config = dict(
    vocab_size=1024,
    lr=0.00677,
    weight_decay=0.023,
    decay_fraction=1.0,
    final_lr_fraction=0.0,
)
Each number is 500 + 25 x the weight over the matrix's rms, rounded and kept within 0 to 999. Layers, rows and columns count from 0. Numbers have three digits each.

# layer 12 MLP gate, 640x128, rms 0.274, rows 231-294, columns 0-31
522473501483519481513478515482503479512494515506507501461489490509475513511452528447519499491487
463488502486493492505543516529487535520490509499471518527522513506504476496535534523504518480512
443475544514512512451482450540512489528484510489516458499535512525491479497511483543526518512503
496486452454507512461497498513539500468484502499504507504530487494489531506516472503501528486535
451526498505517471523528515533513510505481542491501523524477525522501519521512492463514523542548
501496540522477486498511496449467557521487511494525474524537506483478514452493521486506511468502
498524469483512540524509482512516493493463475505543472478502480516508512467455476484488500516484
501485550487492488492511496492476465490467501513505515484519466444507512490510519514493469482497
488474513515529488500515504549506546471484506476492488518497527508563501470450489515520508506479
526503516521493486517533474553465517495517505547447494508511512481427500488564516522526495526506
455525495532461502488527460530506492471508491496509483534557496499485524521512477514480523541427
524530521517495540480464530439492517484533505509482506454496484508496549517514455477477515475509
499507495522514484463453525529491547507541442521507471521515493519506512464502490530547488513460
465552493484488489507542468561483509496513451457433516511501529495524495523518528505491492497493
511503492481470518503510493493469492489514481455508511481526495495497488538487501495505505518500
488532484485493509516480500541471514487451459497469510479466473538468449482504493449460507472500
526499511490520550490493532513498487530498510495502457489507517546491519498479528490502483512490
516542503463491494483524442481502533478489531494539510506556470475476485521495487527445518551491
491460567552496492467533506490539479507515501552522533489520470486492546503559528537463478548497
543484489527493476484428493506519498506497498501458493481497553510462541494534544514487480543525
534469462492489525496499505484480498530477491523466470428482484538553505530493504530451523488528
520490499490542499509456489542499520491456521475459499480509527481492515521526517466482505518476
516490444507503526520496494461550509525485484537462549490474459482456509494450528511509449533489
462473513574503498507443483471492500513516467465518491472497510505492486535499502505523503501510
510539492515497486513477487493505458555475468473470505500528522544514476514528526524531499489471
508546491492502512494450487509483511500508541512504493443508507487541506513573545483466478503493
487531452507466538481484438522490478523498525496504481522473496533484485478530523492500476479482
515500510541522558459527489491495524507519491472442497479534492501524539488499490508506483501484
514511500511518494471485506505483501500485446481463538486509482474511515506498499518492459528523
520525491467458500504485510517505558487512510506469514509523504476522498497530491458516501488507
480526472561521528458514494484447487541476486495513512473506474535465511483497498502502507522480
522506513454508471533523506474495513517470503479489538479468484488484486487521492504548470504540
493510526561444502525486497500525521499516463488553524494469504519478491515537561502474477492508
518459487514505499464474508485512490513528524513499510506525497512477493506478524488520490506503
531499474510534465535480468504449511477503492466468452523491541462497491506529499506507499423517
555462557520523485510525502505467544554529546478491527525550494470508518540495517494482512479490
476500501507511494528515515470482446512492482489497531544530506540527506540509495516496483483502
492543535495509467509510464498539475502488489531470536515482513461544497542497461461550473477476
510542534498481504467521516538519495508523482513506436536503478536478482521526478461459525550524
477501487538474516498509477483509496507521492541504502474485529469479497506555455472498503520483
484508557536491547547524509490489488514448477549481525540466542516482517495516500480495545493518
480483494518516489545527511479515482507491478509466501516470503492486502498522498537463502545533
531541514506526516500543487480503500479514483492512527492522503458504501499500480511465476490519
498490467502499498530514489485536542476507501517458508504459480493522516466506458486498478497480
481501496479505543530509488524494458524493512500486469483510483500487469511507495489491512519541
452484510512514475463466498439496537519476507526508495512493477564500517529507490509515498487540
536484569533489516497531485518469498575523506536495432496471476473536496516513505528521515512514
495476512527498488496491461482503483515502490508485509493514505503449484544482517535488482508469
502486530514491486533481482478509492503496498521527514485491494519505560495494473505489455508470
507459510525474488514483517509510511496474497527518507472491516510533454499501526536485489479471
468462507504484497486498484442513480491505504468480522507511510478476551495514495496514494526497
491497521474521542488498515506510479528476490492497467550503497517556503508501513512479526457527
477519495489512517503524498478522504523486484532481500495524505463500514458440519484510470494478
500521479477479550485497516484515502531503462509435498539553477463471513481511525499462505454543
473520489497501462490479452537437484521505486508461522510469473516556492522453518491543505504498
474499505516496533506473459560487510520542470553462485540537525524483514488549497487474496434527
460488518518471484492489489513540495518516460521519518517523510530466496487525506529513484535501
536507510514514537507541516467518527482537499474488505442470525482520475477528505529491467509516
538452531532529540541494561465515515499525542544480506486547458464479540498507522536472512503469
516512486520471533503496447479480523484516490508453491472540499504532508493487475513501491520473
516498510522536523508476539460471517479494495525496464488479490524492519481508516488475513493544
536519507491486511492434519493461492486489518523503509478483522514469501475510501515491460498478
476484517487499491512518504432485509487510502511489532482533452501529515482495508499503482506469
516478488515479517498482461503542496533436516471485485479491530515506491437507498499527487520522
# layer 12 MLP up, 640x128, rms 0.292, rows 231-294, columns 0-31
539459494515472476517491510558468480493512526498518475505468500499511470517509560506476518545522
538490533502482473476506545505494504513515507528522497524490501551517453529510500496508520510496
507492486470534499510482460555480525497499531495481536524523498512536510484473497519516506487493
465500540511525519489533523505561529479461518547447482519451553496481523503493473526462499476497
516496540511514456536497492471526521465492509490499487504517474501441497595452471459486466540512
473509536484505464485490502446511488524487496520505543520465546503525505515456539498473490484517
450480522482496521519486488482549452533505519479529518455498497508472488483470504481473471506453
466466511474486513495464500538483508554454457469508502484524525546513517505529543444540506451486
514490492462474505476499535520472488553493503512479486526465496513531533480486510478458497511554
509491460507499477491505529470491525516523499442494494484517502451480520526472467492489510505491
478496468534522506480511475473521504527495522454541477474530449453529524529489468493496482489466
580554526467474498491517500530470509531502499485452523494490514509517498483538481497508463470519
490527497484504507526505471510545502520506541503529487508479492482513468499488531497527510485539
445530511529490460514488433513502470512495489490474483454503510512516497482539479507521552520498
479490479529501512493504509502507493495544473516548507476506471477510539465542504486504449473529
525522485515488500439510510468487473512492497480489495495489495479489494526500496479479519470536
508451523503472513524502491516500505507517535529527453512448505529499485498484528507496484495481
498491554486518507502580492526474514515516495506506499505467522461472507498504498494530510457501
501533507519509517483517495488535473488496499474521441497551523476494539549525491495554486515499
520536550508464522532527501524472484486540510483532488502535554485493437506516491475533440472478
484481501505488505475519447535501456505482457479508556500476513514513490521515555493525510503459
496446498488505508479499542529497518475478490504519501487493505515497493531528534497500471494500
497494518488496502446518467544497500464492523491515496508471498509517536497449471433531504525468
461553509512509504487463472490509494474466502494535504479519518520514500497496470496521514496506
505538484519502486454500517471496474505500494451539487508472488486475483509461502495517506475518
506520509512502539458491503512517539521539513550525514536563511499467479472462521512500523479497
461497491521523452520507503479485477451480472510518537493516464526505496493496516475555507483482
455470518492512518472535441491507501504488488510561494502489480494469467501489463517562502517497
460508460470500500472532468517519501497474454474502545532515518474526473484462510482525468470507
513501501438479543459485529476488490487491544474482514536490473510517520491511535501517525477504
521468563486538493515521528514502544490498518483487510467465512532473498541521492513469503545505
512458457485476495492512486478485482519522457501503495545536495480539456495486549485492516542520
502539517495488520523461475512502474504487512480502508495486498460493482516499482501480511495462
487472520511514519525485516532487493474528514538491505511506495503520480536505487502500502468508
516500463562496531521472479476490515544496481495515509486511452483460539469454510500527483455471
477515486497512519453545491484506483492533526479435505519531469498559483534490470492518482493506
464520469515508461520590505497541531488500528512488471530516498503472548497520531497518500483500
521508517464456510510518536491487515506476485543473478503477481472466469473474502491562503490459
492480484478519504485495507532503537514506486537510539468480497519478487494509460517485483496502
485511505474491469483475486491524501522555490538528475507505532482513453505558510496515511522503
534470527541488506496539499520521548508526508509488537532461467531484509493463489534523498508459
501516494449506428468527485493511506499559511455466469531570514501489494534520510497443516522538
479490519474492490503497477511496469514477509550465523519497566551524534479461514502499483523506
534476487499474527496487547491509511488494513510492499532508472529459500519484495500486473508519
514486505518473480507473506522492493460491465488512496494461518534506460509436473502500559529492
482544465496481523511502468485478493523470550463527506479511486541511512528524548462490508469497
470435483494493497482514532502453474493520516520531513452471531480529488531508480541544512466486
473520518471466507500459492491484544446490468485477515506528495484490468491548487477521525492516
522486506495469492462512464455538509520493462474510474514477502486471495483490468481515498531472
481469526468461499545525517522499544481464497528525462545532514491457508510498458501499506507478
529516530524467531480478497520502477522456500470485497536496518473515478509474510496453483453497
504477498521510507497428538510494492521510506507478531487509533555532496512491506513473508485472
492523473489489499493489499558458532460479504532513482502497480491506553497473519479525493541468
472536470490478525497500517484479492483475474547502483492469472501516480456458476482544491478519
491514481511499481470468478508551471490478488556466500512474536467500468544519517463472502553517
533485532479502519495503496514520509465497444442515511481509467553525501489442494514519569496519
506474531529494506520532489502509525504503485539518490506479504493480509551513472536483444504509
502513472507518498526479482490563503516517514546470489497488498481489498455466510533469482534442
475518513519489542483498526486533513478524483468468504489488497498479492485506509513473477521502
517542487513494477504495558520536490483508496486450520515503502512479482497441572522561490477491
496521476506501473517480469523553509515504488464534511527503482503495534482474489479554505490510
516513467497507464485550524498501476405504462472452494494530549459500486485496457491506472469501
551477469510495520501506525488521510491488437419528522487496515534501496510528487498510518509490
517481504517490510554440509508516460458476450544553518516493520497527514517560478512508492493513
# layer 12 MLP down (transposed), 640x128, rms 0.272, rows 231-294, columns 0-31
460535504457476517538512481469488506495536498548512542510497473516501514486479509495494520487535
484515496509506448499500474519533537463480537521499478483503494490496506497514468551557522457483
456492555508504488476458498544485463510503520477537486490480495484481506474487425484507497478473
518467532480509489419498502503466477539506500497556497513528456520497466502486496510505540532501
446506440501473488519493480502505534517544486502525532492452499490511483505509562515499476508490
510509484511498542503501472523500508541531492485469520501511475494463489535551490487488498467525
492546516529513506457475498478489488534522519475495457503497486517533455474523531493453477493476
495516500515524503506461523506507492469500518479490523589489510499513465485466509539512493458498
497529517476482455516527497458511543532481497513533508492506502485457484463483541556481506499499
492505540500474472504510504509519514470500474486524469498480500498456499548524503507508488511478
522523494488526489501482491529488492466475520518509530498476454496487498469478452461522526498482
479505475511514452526523550462480485515500486531484491487536507484519481496492497456501467476486
484475507505499475473516484467512538485554442482507507435486495500530529549518486491496496488494
488495509501515522486497490458513478493473517500472475494485457503505487472490472476517513511470
528506482482482507520516502557479494482472506490476495565492515484513529514486471457542481500490
534459491517470508512490515489484516523504525471497495505514512511519545513508492475508535478521
520485480484505509452533526503502507517491514492514477464533491458448515502507505499499492542496
526531467500478510494500513432484469510542536468515485470528525538464547525504538492463553481505
452502485470479494447475549466528500486541500485478486492514482518500509488437478462523485470480
478481502500480493528563534475474535495521496458518482552506465536473504505494494485490524492511
520512483481505537502483530484529514506485509582486484487471481536490495531478513499456516506512
514532532504504511519468494454479527523536480501545475477518507501462492492501525502468532481500
503526525489523493515525484498475468514515473515476518469488510535497485510513512543506548455532
522493474519515500465547501505464511453507484523454534472469518512498464524497481495488519505491
528521461488473502502469502484478481523531458488494494489532476509502471479460486513493534569518
486466462500478522483550485526481476491464505562536517501516544486473484505469517489508575471545
540490522437491470525523532520501508536498491524507511499489479522475489527496516467497513478513
521456498525510538520485564510488491498534448515490482518452469491505487495513517508475461527475
511536509509477486519500514484469474540498505470538501462464512546530452496500501523507524528525
489491515523505489488532504505491500481472517456507484470455517501494523500486503525540500458513
450519476501462500516514483483474497514505516448492528488539486504479479516509512511498514520486
524487546491533493459517488492490502459546533466527513477486472516465513523537500493502524497534
505493479512507483500496505498537523520507480482550503493499453510487502498525463488541519521492
482551515475503531500569518491481472518507486480492513541504492538500477493526529491465512468506
478561499458500472457501503497513502495512488545522464523518540501444512502526501502520491539518
488538535492485436524473474507505494497519488479525481484460507482453482492547516515476508516477
464495482496483477512525492506493451475508496457517549494542490517535505496497526477483477470509
496449435475495497507522479531470470530501507516516525582530512477497501449501503544484459478487
502488497473495450454526474536476536568508541518523487478517470529484506521457509492524500489496
506514520499496479489496526528480530465493499448503472516494514529491489528500547524500497480527
501480489478521504506492570494478485475536483516527470546490478539494501490502515520489487530497
486493527500483507498463509499421477500483525514491511498468447539479474480528515497484522463477
457564521472482495509468500529518483547464469518456473504486478437470494517511565493499506510503
522505489490532447516493501501490509502478491482521515485520509486526492478496492491501499508513
478507447553534529491510491467514494441467494488495468507500524463478492516508493546508478549490
497528464510496520530493491488493505530496501480499515483496505482463507509483487547432497504492
498499515467470522531475453478492517535491504531510497536512429543477499469466492516521509468484
477522538457505486504520484450520516486523501476534469485488493547498502474502474516496468486518
467516493531497417487471449515514524512497541493510466511497463472511479500517462496482507490505
515501509482476450519531488497454499492523505513446506530529505513536502455515482449504498524506
520495554460507498450507482507473517517490508469462479493539500508520474477491499506501463505516
489480463457505515508498537471530486445478525457514491499517497478534544501478489486516477509479
533482512464494546470525516468472463456472487424510493457495499505524461519500461478498497483496
488478495535524530542532487544536537497469508534500513546469527512492516494516486499484472482499
473532505430485501519485537452507496503478447502523494475500475527484526520534507543536547525522
445517504522482528486489469489487474480464487474510509480524481520535509513488491508480518468536
520510563486541467504540529511497498516482513474519465522504525485507498458532504464506474493506
462472505530486495517505482488501487538508490468515495526538544486490482498523480518474556480527
501459528485465515481496451476484480498507543497511465443495511500520498501502515516490487476502
497511550521485525505504467508517501552510506536501494513545504505473541556494522534491534483492
517509510517479490498563501508492500545498492481496533532448518517508442485484505488501524482483
479487488509523522523504530503510524453496506477501542488504528465487485528473546502486475524523
487460479517541499502503529479514522459512514449462551479518520525494524504480486491503477499506
514546521475470523543547443489485503469532548525530481519516520449476531505532514463520478460511